Each number is 500 + 40 x the weight over its row's rms, rounded and kept within 0 to 999. Layers, rows and columns count from 0. Numbers have three digits each. The size before them is the row's rms in percent of the matrix's.

# gate: layer 5 MLP gate, 448x160, rms 0.329, rows 40-139, columns 120-159
# up: layer 5 MLP up, 448x160, rms 0.333, rows 40-139, columns 120-159
# down: layer 5 MLP down (transposed), 448x160, rms 0.311, rows 40-139, columns 120-159
gate40 084:540563513497500526531523486542493437460516524553509508542494504469593459557445440409516503524518531572525502503492556501
up40 081:540535447472607546493506460495478524529530540509532498499486491492581429494448414469489461511538469533524547507508549453
down40 109:469537480531431524494479492510473532441502484481538498543523511477462521519501508489466481468563483491514426478473498588
gate41 103:514500425480516492513463476485445489426531535513595501509523432500537491427477488532468457541497577464469494519523469495
up41 109:501502502592550542544477538457529506552556541511541458550504471434434516508543515497533508489478440517483515464557512548
down41 118:487514481463477544529572535481535487472486476470480509422470444503467457475529504482479508494469456520594448529468568525
gate42 101:525527483501431539530551578548553473491485498472461467441474455503517475475390469504483467481418460501525445561523593506
up42 106:513502474511505461467463506479527514502573473478528524525545501559602531516514524503462578512562476460537511476562408554
down42 090:471549516476454565508507523530509495467548500521456531472441473442465470473387468487539434430466495499452451531500549447
gate43 095:490476536479451535453515506565514515564537500474514490507525527461549544514441488462470533523475506512499521493539491493
up43 097:511489506517518476478473481474407505468509496409557515505468543496451445501453604496544447543476456475496500454453388485
down43 098:537501506473503540521517498518603511485458502569409525489525483525493509444560376513481489457516572446447471486513524506
gate44 113:555491488497479518548498538521474526428575488474498471496554465497513501479491505417436420459425462510487487541501537480
up44 106:521509550534470545481512415540547533564537518453492521540512559494504520492499509488420443393534403423435568524553442513
down44 097:503491503438527419487469458433455498465442471520504470480488443510478470505470502535549564566523491470517475457502495492
gate45 096:467480446491437485524519534505471511564529531512491539560460406494570471489488547489505512476457503466489520563549521500
up45 091:450453523465464461545524515476582481519498574448444423518467497529495446543589515499477576523486445548510587420495499566
down45 090:541500427523565515465493525557471538485561469522482545442508474449536449515434503501472483498569479417504486499530515439
gate46 091:418542477517474491529510558526542488481476505497509547592527459408451537490522446446490496476501535465556575517457502481
up46 099:433531428534554480483509486502484562529500518518462556535435494412512526473567427424545474442587542495560538486489474518
down46 100:560485508508524470555527506553504483462539519459489481490544553519497495517451529546519483495505518485458421485481470453
gate47 117:428459539551423481545481549476512527484516461464510400558525496525495467525451482523498430476590393517407475514490491549
up47 106:474485507573455534503489557452506514540500484495442402519446508546509507498483421451541447426616451506439483520501504561
down47 086:495538480424531503535526443534521522532443520522512585512509503499488509490486516524497552613337509495550539526503545467
gate48 107:511500544462555434540460503518489438477566466436481481511538481538558481518473454479506573506469478475470556444450450429
up48 090:505472579502483537510463471504534528480503443504515487494487456453498445542503510472501425510470470438494574462490454520
down48 105:494605460561466515458559496550539530525540534481491565463514517538463506512535545521482491521536535542475505558570535480
gate49 093:515517455517438507551515432527588519533439513510508498468483514453508452528525525540544467450452529508465574575560546480
up49 096:491532421449452527530466549508503571524416538456469523482523552443487480498509561504478467528508568467511475518504556556
down49 101:491507548552518500511504533494547461417512456550476489455510423476487485547487489506477489477414526513443515498487472511
gate50 108:459443526456466522509435493492551546537503555540453500479509528437546465501497508547513497445489471571467461523532541535
up50 112:447476517553498460582496495480469543481469427560488544463578519483526539547460518506575505524447475464489508496463457475
down50 104:518552477507504458477484569562544503499553567471505423577586501478401516480483492501491534457506571514461466525559509504
gate51 098:493551526443476532556456586487573501470466496490481516521531436507479537545467518534533507486509527493503476572499601433
up51 099:431610538535468506434448524487532485457409530576479426543481526450493410530465506485498482437411492514481449491505504432
down51 100:463433509503450565487587525497560461533514527491542502507550479485443551441499440499468458505470553462503519519506490540
gate52 089:531462532515448440515515378509548501475517558508577527426494444603480501489505491510548466494541504503464581512519509506
up52 091:486498426518528484371556445549473497547525543490553513470487483506518498479521547604529469466449510488442506506506633508
down52 095:575476488521503483541487489491479497506472508474526476516580459557500544504487491491478480419568459537461513452484475544
gate53 101:483456593514482614539445501505461448535504468538519534508493494433527501484458495437511558540564493505545497471499496483
up53 096:467516609488498518443513450516547498448608446435542443455503496452474466565487455498489458539476437446522496510509437506
down53 098:557501441517453500522568494453458504472484546526495469440515472558550545414497550517506488452474454529517504517444434489
gate54 097:434582523473490545540557540517518592498458476430501471451477492468523443539602557443471479501434528514444417511581485521
up54 103:502470496518464442447501520534570553487527456609509546500561475461501591551474444565568604462497512498464557514465493495
down54 097:490497508567524547507433507465459441468551516441485470479479499522460418453513554451460407527492447476453457521560545487
gate55 103:492516467495496479515555515525562470570488479487465471477465460485530479466521497480435505500463510497542532522547505535
up55 109:524443466440492479539452513458554510520536461462507543502467487557464560539413521564494493534456525518517435359470571515
down55 105:432519489440498485498486518475443464497542511486535496501496446492512462442602466417546493506542450553486574537532549486
gate56 087:463516503487490518551463526563513529420444475489498466532553486556471496524520530498548502525469490480417487533512494492
up56 111:511490452534482506529549476478516486532544479452459507484484495594479531432524517512584459422530584417521556520451474561
down56 105:517502534458518474508426527492509561481507527536528518542491496405567502517467528504423539530474439582495466494493542439
gate57 098:497558538507404481484481553519472449489481390489496512502448493493512481490504503528442398463458446578473526523521483472
up57 098:518515503479456558569436509555460479546481496503582483443533468506530496499500504469496408528425535584427508547510517470
down57 102:455518488513572486457502458430515491492449547532461491571498519477502507495500469521567566532554460462463491473506496508
gate58 114:464533531493462530530460514499469504505571484472518502426458557504432475482545491535472534504389541470542530474490511527
up58 105:396488512560486449472471471511448491554497443467521485469499543481464530509479480505482556532474530576516547519470441489
down58 109:512544479533549548524492545433510524491464511505527493505550483473592470470472556434530495489547511484451443531530505484
gate59 099:475490526472472519532436461442450500475517506542531448486492529499402464520462480429468478475531559552554502540518502556
up59 102:507499473536514480440531453473597523530497544570519504493481592461562388519435589453552460434513510491483530485472530516
down59 109:542597502488582493583496469504510460467484474511507549494517479489530533557554454539472507550449507481462457475538502446
gate60 105:530562521511504499584523542488519505486555541524441551495519543463510521486547496513548546432558517472506562466508476526
up60 094:576475524508481522506492451472467523521530552500478521524530500484472541476513460561536480532539541504534563515512558547
down60 098:525487444529521527518517547536545467485536497485503538488559585444447479460462523487472509423534534462521459427449462469
gate61 102:502473469498567585519586524568525452488550469510505507543432460497497492524470485504513503557494496581502492506520515487
up61 098:517461459481572508532551454504435454496539474511452510539421472467494462553460473459501484547541503546453532539509471472
down61 121:532536537522465510517441494423495501452551524548529463489510487488548479509479519517532549513528527464453504488461478512
gate62 111:483482411559484428519528477582460528573518510458500564518511605468460518526507505436515504551438521499502469531405504463
up62 097:421508482481495477489569484586529550542487452554509540548522567432570530485464463451516430528522578520499480455468518500
down62 102:555540553497521542485483506396463506469493480490490477432507425512570424466508551521498488435497471476451480483516490545
gate63 094:522465543457483526530569498496504507530429472498551464550410505461431547509525515478480495505463448495485505583492524471
up63 096:547496482525503569498511488500548475543482561420552495453474486546498488469546500458472370545447530455488532516495491500
down63 100:490566528470554433497435502552445477505485444532532497497565427550574492519512484458464532553489455573404504491440468485
gate64 097:493557472516518557488515528547479491507469460490554479480477520506454541507538478419533485475492477464502541437541489487
up64 096:573448507481505523548403563442466492486498477496505569510445531510536462501490539545476494542472552463521430490469444521
down64 100:513569491518490509504429459526496499524497553467540456523451484495493548488535453428488499481572576468465530437530520465
gate65 099:473579582496452476516557540501508493480515455556478484484585478545485479500508510488539463557439523527462505495552532478
up65 104:602462480427495467540464513517503534491475484560413529436481524489585515525508512564527514473508501517482531509485505454
down65 109:435561535558508539494527501448452479486502492488559524522509441484513451510480512447522469512469522466467486468497508551
gate66 096:415553520499502546475477516583448491502448354518536448568456440391549533467479488497478456450502482484464567492587452546
up66 100:464598538520482423482585515455493448504603461540498514519553478463460507447538540511464505479396442504413548530460477543
down66 088:530460425470474522496401497439478516489512577424524539560469562535521516550478469473573553555590511528573451438525504453
gate67 103:482506507516529466426563488435557509532556580463500502476473501496504544602493511592476501543439497565498427469460512442
up67 106:462452551494482551506441461568491517459462412496450506494516573539557504518463479432509460503446551493474521497497450516
down67 107:421551501507539514517502557571501494458518440501483576507586485481472522485487479530517524519472514464563540433459501513
gate68 092:484458399475486488442524465515454564542473508488562487513421490433487509457580484502564542446436495504502487487499439480
up68 093:489528559468496540501497476527473549448514448495472423508654475556512441526507457559496500508481547470467535523462484504
down68 094:509488452521575465502516549472535526507504592505512550485350539457480563497523474477547508439512496487614466515533558562
gate69 089:488547482512530552574461442557536510540493497449546479552421535524430509512510491487507566465496521461467503478520475522
up69 103:516509547400513458445471512464506461555446481508551534524436526542479443413555519550481453512459574548490509495515521558
down69 094:475483468587519531465597520522494456461576492428450449524556486477513503510532455413475569536525500444541482440437462435
gate70 098:475453579451511524488522497545531439488513523469557461479511584437586482490458460492461492466493471530492456447538438502
up70 102:543492483563436500574564474523488563488564476521481538491498528528500506478484528514498536520532521423510542522526442480
down70 103:540430494548433549485470501538526439513553525478554508500513480431526495554392516547440482482493525468521444542564471559
gate71 094:485540527513477512499497510507446488525535503529470541540565487462488463595599487520511471554478551560492518479514552533
up71 087:423477496504467517483493521541564489545508580472471557527536492541385485448473481483480526534495462563553458471437485480
down71 100:454492587495507499459497506472521498476483507541532529482478481479533448658530511509506573541542510476487548517476444583
gate72 095:487524461470452476477481513458416446518509436515550462550486507487473529573477439493478529506448555479436509562562491537
up72 106:538509545476480461474452480520446523546499414515494489505530528517515565471499489486492484551472559425456543533526438539
down72 088:480514513558541562526581539539581503464508549482510513489494464506488446519488531515488495523523483561575452529475562421
gate73 100:419497525473483521497424459539533475458468528555495447462515519471493528452483452536503526427460515494447554511520490455
up73 101:427485500455506541502441540486488517492481484521532480506498476490534474485475567471501506498561590504487534495441499516
down73 111:533476531562488495461562520581495513431484448511491482526568526525510537545446498531550467554493528494515441501536473491
gate74 107:498553495512510506469511569488589526540589503523565570580500552540442472498498485439549476520578488472541511531524478503
up74 104:488472488485491483429496507460496516531502546503574508521447467551471497518569517480535487507554469533478516571484489477
down74 102:498542451553492444439460471563506467442592517599519539485451527491497512501449456449417469539564524467502508474524452416
gate75 098:474527518486479517511487525468472456474419446517541526436496468502467482567484436527484547482537523541527536493491488451
up75 092:513502511543532489453505516480445512519502475464412568486530508476539425556493543539552525438558538494529516499517484422
down75 106:471563549512445512537462514441502566498441488523519486491534516538470550478506454439495540515447491492468504519539527573
gate76 099:596561496485485486569521547526542519595515510452544610522555512468499582543472528536468469508452569477538520466526491476
up76 098:522462593465502519537485535524471472463527480436486554451473460441581533516601455479499411521477478499481507529426543524
down76 096:505561461521499506392510395457504486541535534522502461500466544493475433529450516512472564448405487518526515473586494475
gate77 099:470507493520517465553513491460490512489540500481541541482561498478452411521553501517469515545536545520553496502401476444
up77 104:535542557545492461580536523509540458512480576474504540530557543500500489468517492422510532526511488548507471473426561501
down77 109:494467528497537509544485445547495504540526501438525535455489523553524476519507405430508449459523508492462464470491508495
gate78 105:543518515417485498524531502551521481496476492542492539477518535449449537539526561476533468538525524481497466520505446552
up78 102:515515522432443571440437522510483564465539572441477538418504533474506496459460490478503551543482554483493422465478504494
down78 107:511579489490542533472487565519474448519472505532479500508592558471476454507578526587469495503473462476538581505562507474
gate79 098:452506468502499469484522519457428541480488451523515446519535469459505444485558477509554470478518525484502504539471459466
up79 102:604516501573397467555496475535502453525495450534517505402472487479479515529478431575505482547496491457515508465486547472
down79 103:433525474489573484448500546507506500519473459563511454520616506482495490453462495458526545472500469553491483507516474535
gate80 092:510558462524473521522555470551481494498426538494503457547583525530522494482525473534477438518488450510427482520557502485
up80 101:529506507525613469503498415562455525476525554448544520479507494447490468598485478521481529519513463470466479476514569416
down80 090:535512395495431532521489589422511459480536505515407502536509500535533485434436522558473496459498518531538548452513434504
gate81 098:540477466463478539450510509548498468464393488514549430421487491540517487461498547582500429462524555504515476524515485519
up81 095:568419468512547528536501484511465470497499453602490482424441511493556442470486497495466522450494490565514514482596531559
down81 102:442519464545421559484452557445566523495546486511465499528513485447531531517530507451542552590585532465513545512474494494
gate82 091:472473543462491490533502503500465551462576486461503496541461480460531493594421456492496496500449408492479498508547469505
up82 107:471532479516534498614489507473507520429472436543460443464510518523482492524549450443484478474478522551429551461505474507
down82 095:510481499454467512425529461464503511510519552437512558510469541475501547477482511525528553552531492426504491522519551500
gate83 097:571514455464568457544474486588487454515489456534469460500499464509495503444502478481504486544458560517450502515547506546
up83 096:459560412482469525425538577477501469539534507529483507521514458488483493544477482453582478419455483428539477540491543492
down83 100:512560502525528430478453475607461535491522497488482502478543500488496495508561520544534449535519547494453534553477472498
gate84 091:444527565541426468430473546490498512472481442516520529506477432474507476512486477490506515448467522482510565607473450510
up84 106:499491426562572502515474508563490458494558559542465524445515470472492486565493521509488559456545562544476549495480473472
down84 090:494469529414447501497557434460501530537501467459538478567466512556544514490474517507528450525482445423529405528508539528
gate85 092:459577543488461515524536499536550506512493531468554512455491570524581450503407550550430474499463528545428527413498496447
up85 093:443520571558439496584488465520514533384522487551468450494442534480530526504430520608469498498515479491451549531522466530
down85 098:509520451481533586476520486521515546535478494510431444497464519560536550478574506505530478496548457557523485451495436514
gate86 105:499472475553512472463522488539412524446472553500408460474524400556560520504484496536498489449558476517491503588514482532
up86 103:509437479538572545535473473493498568515478542463521474490525522522429481544546493464442492452567476496494459477488471539
down86 108:482489433521447503455550504505527451551409416510503476491416433522424519486540567519457453463514484498530507505542471560
gate87 097:445484472501492461491610521457438526508493526476451506542533481493483521491510509513522518488519450500433546452486511501
up87 095:455488521525473430481500537498517536574512537512461553530509490546482606460474567502485480526508496552523509504561515539
down87 105:569476506487516549510518418521416447436494443466536509515493437498478487559512436495557497462550481474415449491449458544
gate88 104:514545492527492511508466549479508452505475511615520480480540588466551530550458471526503528460546541531525464482471466561
up88 096:492468522441507507442537559601491522458539499555460499528502569551540499558521512433487441492510546477522586529479505489
down88 097:437512520548428590487487455483519447543468437510455495512498494497544452508465525519507457546493454494481508487506437498
gate89 096:557452508523447549472486504535455447441490482482485472529484526519543470574538417509452536470491440597499435467484482578
up89 093:505454432564536476539498587475447502506569503457471483463469531484458436501534512438545509518477449572520445493528541504
down89 096:449536526506525503511517501502543562476498512515472511534536434497516507512471501564564490408567562438465570438478495507
gate90 092:456565502540501525432537450528488527509512428523476485504518564491502505523506538572505485528453544491538442484523550464
up90 106:498464526448477434513538450518463454510479483573459502564496480486518499557524492461501586537527492540491548551463520496
down90 092:486511470518522528452502555462568508501537481469521527451466583501484521463526476517513455446503499500558396430563451480
gate91 103:506529530507540497422638538446470483482518525535492499498514474505503469485557534583459539518459515489460496521543442511
up91 094:478502493541498472455460473499524468464498447567539500536534447568577525488514558463443477502479520461543491537399480586
down91 103:502524491482499541503477483554564520505431477486488402485484577489512525502520500494578504566529481498503562476490531454
gate92 102:509523441510557533569540596453495522549482541465536413506515469475507592497474507419523537496497528507522480480482482524
up92 105:487507498464461483505517466486545453540519461477546546498438503523528480497499508514490471519499532457439482540583507540
down92 106:447452551542487475453476544520475451453494489489468552493496529514504531460511471542517515439425500510550443490443527427
gate93 097:549501526437524445470517531478535529505398510525447525577461529443516481510507528539534462517490479521551549457468573549
up93 101:431469533563496484419580458501475469475529498467474453501508503557532517449511491501446561555532461591475551531541516535
down93 098:569503517428557527547444518529481477527484476517505484477461478547522467534478491489535400468491523423521500447502490495
gate94 094:482514488505432558530450489516438525546481484444485509529535552449460507451502564499464494467390608515467482505475423423
up94 083:544536517484467560482528525475535444576479521445513520505502509442447550451563502506452491452425591480478509463506452412
down94 098:491421569535480442496566494509468477528481510565438505489443533525507531555506530483498496504498468546448445541520486564
gate95 104:473519489458531414565511557461468468541461533522486477504484415507464468516558461505475523497472458535470531480497501471
up95 099:526524494491514508453524452503433493524505411468509530580518522493432502402478497495479461517476455541484539529458487543
down95 101:508432456485555501453573528501467443505540449439560478518505607501528466499467485505515547531472506493506439473455539501
gate96 103:465518519532503506426504505471543486531581495580490339481533458486502488483493522522473453514496544556491517512543558524
up96 092:560564459515511510488529473553532480537575536504503529437455545469515540540505466554457528492471532508414516548563504430
down96 097:466439539474553462486512532498506551480486536542474461535555472507454493469550542475522547478508481507559494452464491536
gate97 100:488584519450539507512511550558545576489443528521506504518546514476506515486563530527464531551524453486467458563548537437
up97 089:517476536571470461446441520546431480507565514560471517485495459575507566547482471528489512550511475448522518503562408534
down97 096:406490503491540549577526469424513507566473491487468511486496551482528461488498503541529479500461561599423511471550484484
gate98 095:493526489546573527464500510489445502499518495454492419464503470511521493527438455516531440467529517389451549517510523568
up98 100:498444543471531483497428493512416452444528499498523549501445533503547474492465503593504524494536564580495419524440451511
down98 101:518516472483497556434499561424558498581477526494442493473543513455526468534518551477508600488613497535480533517594585446
gate99 098:399542476517537605437544466526542525554474488452530512492421500469468424460468522480525548522461526461498544503506516436
up99 104:493529434494540480498513457568564555518514528436553477465526513512422494554495506506481578508476536504499500460528509438
down99 109:498517494491478561526404505526495438469509477519429532516578507482493510482497501490499532489545500485429406477460491485
gate100 095:537515464489560487499545509517518513506505511536476554490491483515453488535558509505478437442529406522508571546501412518
up100 095:505523457501508497444522493528500491489534485502506537543449493465491509504510468471537554425472494526493606456454481487
down100 096:522513488496416517549459405520455499502480443498503435549488478456523482484439558484539486470502548491434460503544476542
gate101 149:492500501562528506526461444501510489498462443545505558493482529572478499518484507498533539505485466539497548544504460476
up101 125:536476493530419530456564517539556568470540561436514513405555516473481463517522493510465511581451518503509509455500562483
down101 113:505560437513453516528564533490529474365509469493472541512530441513489505488499502464468508574538476513514497506463435490
gate102 093:504481535580480451455485456502456406422502488508454466536530526492524517484478467491496520568556467464564533520524544561
up102 102:565468481460500519479471501449470569479532467520440488465481526465441534476460445519594512504503505481430584457519499503
down102 102:550453519517511566477592486500487497493481405518566534560501497549483497463490557431474552520532469586588500464374505486
gate103 113:432420544572487475447466485532519513520514533543523507518456502540587564477445469481529511433585474516588474511448459497
up103 108:457526473509520514455530553471465542496509524553457464490476483484468528512414471478602556497566476461533528501437478509
down103 110:496441473548581503461469494485516457513525518561522502476538479543521498418517620571437476472506533512528486476497496561
gate104 098:478539499572477556478538538555456490469485480515458522459520500504454509550472433515499485503477407468454469480485459443
up104 105:528473474520500478485501470552486492541503502541520505517520445542442441546472472558440521589495455503482494494445496541
down104 100:475519507485512481520512530441442516441491489437462524539514595458552550480523527424575485466508552549491483517554466543
gate105 098:482465537459461484471476515545431478477530516491547455574503576531439493490536462494502457515482473519453554510521553503
up105 093:433432561504480500502474499527497497458481501494530476570549595536520517485505470499506456531432469515449448646538547529
down105 104:489504444493483535516560495471418514518508532495463537433444440438477533559475545543482508488484479497511460469475555467
gate106 105:411573475460517478500435493548550514497554510521490532500491477467470498543482440476532550444502548471508477550440514408
up106 095:539543452512503470486441520486546516561466499414579540561489496492500461432545496509489466452530561593551489524458510483
down106 096:487454507512508528543530515484489442491438591562419555511492496488530505528506494532531416499517436448481500439530489482
gate107 094:451493447511437441489532540476527508444526463427468502578514526541485518545507448475422547457524532583507539510502462458
up107 095:501445539481399553518545516507471495557478476479544491487484493437430519516533543522521525443532542492528474503419513475
down107 093:488520451514574431498430485520502506457566529550502517525509528509480502476474472543471457466524477524601554543531447443
gate108 097:448541452577498530524583565564443410468535540466448427445467498486470508535499428556445393521530412526438441492511491486
up108 092:516479541399482519454480421442458546524527463475492554496538503531505547526456506435620519567477552489507581533513473519
down108 096:501462449591490498499629592492489387478498570513486473481451510538453465517515513494417481547463494539552437518468489502
gate109 099:445597494485529501458425533493443484446495453526553492471459456463485560476559503466531488442561470474412532489473487442
up109 095:488547491452495505485472450503494439487473499473553495506522448457498512532576409473458461492462529459510440514474500526
down109 099:551453478582462506462567483524507513470545401441519465502500508488505579465541562493509556499491529545456456479485454406
gate110 103:434488509508408477449468502525480539455535507561503436452493474544482524554467471534485527486588526525560525475517465459
up110 112:502537493466531482454479501612437453529458496529442514483494495477447516482482573523465528519455532449516473485532467474
down110 114:501502518535509467547474525472549478453451417521472519530500497520464484500501464555491501510446477525491514540463494528
gate111 091:542540535482482436504494445536456475432507541512460457505504511383440471530523518499421445538436427518461516456523524517
up111 093:487525483533455443487493487508449521524475485551518411435455518484550533518501432494450485539507549513508404535544524521
down111 086:550509503492541499472498472502460567460511527553513534513560503401477462516571534423427505513478456552441543497575514502
gate112 099:480467531474477497560510533550604541460485503478473479534464545557427492482451489468446518477465507542509561451564476520
up112 087:464530500517462460434544494497484524497503507569472541498542475496506455460522497518521475539519523515527455521508563450
down112 102:528496452531503506520514498495524513485494554469488441540547450547489561526530449473521576548404522555474528463515526567
gate113 110:445496590477541454491438548501455475487508471565458495503500489536499561460443487516471478494500471511436505540473501484
up113 100:504551570465579517536463506529476454476492493566515476472490483509557486531543553502538501521506477503405443524566526483
down113 103:464461556505441467461530507407490521526515523434393504549466520473546480474495450502555513525479496553560567531453465499
gate114 109:500541472413503428492530558468491442482501569413462578516479573485623469494497495485485508519428545493427537504507569541
up114 109:499479463453511478469560481486453534442496497481481472457487503532510563492476416471443484439494490515482451507513483568
down114 108:478497393502469412509465515480538499484520507475430539476539532517542467464507500474522537495470497522505495527402473538
gate115 143:490534439524452501508502519482466517431500460517512512479471487610490486519470536524484520481532451504501535511506475533
up115 126:492482462472479538481511579521505519522524480439524477549558490453433500480499505551495480495517513493522450462503575514
down115 123:417521556506537570514502400479502451588466475467530457452469528466551483517466469495591520495464547521465519479558500514
gate116 095:477560416477496454512599528483556478505471492499495520501490453538473468490471522551377502550460479546530570571482512448
up116 089:521457501472509461523529499488505498484470533570541518478500430537531507563491508513460493612515528565402534468517479482
down116 090:499521447507506532489519492566475444469431467412468474504541562450459496431505544500554538434547510480546526467498499491
gate117 111:468549512508523510508493492486489413557562502517429543586532509472544491550452560465449481488523454490520500498500432471
up117 102:489513565546503543469501503492548499466409484514562459482535484505564481530500530530470489513480498511539479446495494517
down117 094:524539497468517476511518447469467487505599499499493520503502541432531495475460514496537496492519465523563467572538510499
gate118 098:450503511497477496567550562469462490583472445470542527538544506508487556465529466471545471497465516480545494477466507580
up118 090:545462585487479545503450515549458517532464430576513470424502568547500498491485519454508460517506450509525496521440475460
down118 099:528451533526461424461491489470497460506550479438536469568533488529443495452469526539419597456418531483548507507532541551
gate119 095:556506479517502410523584538535528529577491406433473562513525445482541519608561498442469490538499496561566541447430523528
up119 092:520461503548465473563440438578459490475484506474489565479526442473525454558514522470521531528397548522490461470452567474
down119 097:463543445471430533488449552534498515442530550503477420472523496507518624468479567453508506493546499459505517515551461488
gate120 097:529471515483487511464498506462545494508547491442579444462432538417420478507527460507482503574449480491542560419519532528
up120 096:529586524543511530520497501524442422423495496499451596507459436519460553555540490589505503582589500478464540476537542477
down120 098:485504526453454512472449562453544584534503521569510493482529560489526533494499494452493456429469491397606521528524495611
gate121 091:519488514495445517533589464496538582500494425561446450439531494510490466467462451474503462510479578509420502514507445548
up121 099:544522473500468475566513416597517540509469448496481510495501477441460489501498549522520500479431541452476541585504467443
down121 087:464484501518473537454515552421521507513496537441499442503480449500515516505514520485431532498565458510548485495518478537
gate122 102:438546483533496532505467544536517501499531469432554487574495506469503530484478475510436513568501461462470465505456500543
up122 091:514538557434443525487471508463555551584535532518528404549483451526563461512447485557482456516531497494433482445518509507
down122 093:561456427540526509535583419490460466517464467511481496472511510521465498492472471506506508472498487523531493496492499499
gate123 097:407433507470470527527534521534488453489560568556505494552542447463509521513444385490467482503489477505474547504501482526
up123 103:513532425493472470502513435535479492546422419514442519520519500501574553531521542517508436469516554424521461520492499503
down123 103:486526554525488561490471554492504511542517620454452423481553565508486502463513515494513581492561556555520579462472552551
gate124 103:500440476500555512498486445600539547539519502546449519486436499500501547444547470510515527545540491509510519560462495507
up124 102:469416468429502435512564594530441506462536501476556473565556567476474543465511513556485558509517499494494533481487509464
down124 098:505538486536525567464443396486526522543518467545443500499421447539535426483501441521589524532444484465497502523521439506
gate125 098:547607499503499519511553534442464500536479532571526595503516488480463486613542538547509566492427503561452434493531514455
up125 107:574492478531577502558584503584412547475543530551442474427472549523469450514544521448511474498557528473531516524539477510
down125 102:524535471448515508534464516372460472541429442467548477579562473529541529506514502516541461533530525502426490472387492481
gate126 091:472461516516551510538475487478524469511436471507422516552502471569491519466434503494443509484510445479472516557507562512
up126 095:456573530524493523500400502524530530509455484555445453500503499603521535508476518462483480498456492467504434523521512499
down126 095:504548482438527553513481488495474446475447481473578558484400478430483502541464532502546566528538554529565544452413464487
gate127 100:454508522522503510480500518522509441515510550497511551462533550564494529543570539533493540488469482520439473546498507518
up127 096:443558558554520489473521492475552508439459536535467530568511406459475449489495489469500454492529526522511514478499555494
down127 106:574482443454512528563485477488458478512545524462500533458496464554476456535476475464559524451519492498514487486515432452
gate128 094:433508480532519532455520499506517487492467498455504453539471464443463523548499493540560486474467509509465526482456541350
up128 098:508501540380533427436571498482526501507491531557469560473568492486505458402482525507532489492491565503517488512538503571
down128 097:427410475550521513519513467521498589512522508408449444513434458449445499529563530507514521475503523490474574440484487427
gate129 103:456554449467444432465510543470492511631522448514514525523523602504547455504537518430476454549495537531522498501495494538
up129 101:520523482581428531556493480588511483556557539549433539459539498538520541499476440455464456471505470473532529431427492459
down129 090:493457556511563522480508497461555503457499493486550459527412415486429452509491484514485550518520535469465545525538524540
gate130 093:443439548493497573529452486496562594433497542549435488430533495503526516485528426452583477549496516459434493448495470478
up130 096:437608509465457549424513509508519545541514554530552455524489474518575488515520497515482454626505543500498441455427568508
down130 093:467535457518489521488506494531490495494453489516447473555534537447472481526473544503493477422567492501506510526516428518
gate131 091:488472618482466485539493486469466534500437448512511492526561516571541493481502494501465498463476503457549526470502411467
up131 091:497503411468521485420490521497543385510511481480497522511454487508492481507492507489494539512461437523452427461449459507
down131 088:491482538472477531485490536504457560530526466459531448449524543568487518490503534470412518496510513438501486521503447447
gate132 104:557451450471501517463551461503545526566459480550552522530543499517482518514494530501505480571444556485454568527466474534
up132 101:578465563532432604462515487470525493522552492544486482511496438436539460536510510456494453471539476528483492552456551492
down132 105:479499488477524482593503496567469494459490449458513474483596473549527568581505411549533524470462475496479488440495519460
gate133 105:559518500396526486544508491473588554534474474536562482445468494523472444461525518514580477558543556512532511509520563473
up133 100:557536476456467478481453503543433504452456430479523515470473422546506493475492528525496508446517505558421537491453534537
down133 103:564523509532539428569438567526517550486442499521465450559490475536445572540509490492539570581475559494535537491516552454
gate134 104:463488526525469509519522463489538438548502513484583511518528518474507477526515468507458541426406492472566492546494525480
up134 093:523439484468460509492502471532476566508517475473472511496459495531523520490549497504537428529553550520464531483525516497
down134 093:491446464449560490539535511496496459506425465528598504509552462506478510484537453485490472429470497498477496558399550537
gate135 099:408538537536459475462488560516479504469464485577535437502447442544475489476525485493570540480467512513486476496540461558
up135 097:493480509534531477535522490468545501524503475519511452593473534587530468510517492463460539533471522502538479562522533521
down135 095:499504486512502488439542485545497428535530517491582505413500491473448546515491461536519473457466505486459511448431500431
gate136 095:443522473540515536415524434448467482515398498442486471514505444530536469537507462428457479500439497492451476572565529496
up136 089:492459540509492494535561483481506530449525464557468541526562535530527496503459533474320502537460463531535516539515438441
down136 092:473471507484516485524565479402465504533459562383495584472478485501451493504494490542612425458496526507483512543509545539
gate137 097:537486430588449468511482529498468529454431456516507592519508514484472532450515478486440526500486556532515481485487543528
up137 104:459472506546577530498504480473547500506529520542468427482497488461448389552522467503517480457550440523485515499517490513
down137 104:535523494524452502471480520524444511467514520462545530517415496569475535475433485537520554527513521484450545487490571489
gate138 090:576458537530534536549516454469521429478478519452540523436375571487479488508477454496448417462465455495511534496496483439
up138 092:476491542529512489570563544513485534539483481517490428503533555463523492529482475507439547518465563501503540520448521524
down138 096:623522487473520466545489490516523529481473501514522549437475438507529476502509521469521413489487527490435533449429497488
gate139 092:485496443625473482461555453491482486513522507520512522467452523473497464496480436563469425536509494533450481494519502461
up139 095:470537577515532579458456515505483509526424490501433513476499565508508528512472584514505520498494525464590466513478512531
down139 087:508474405539469462499512475506508470537522501464568513485490416511453483511566408503493431508551471546392525470532465456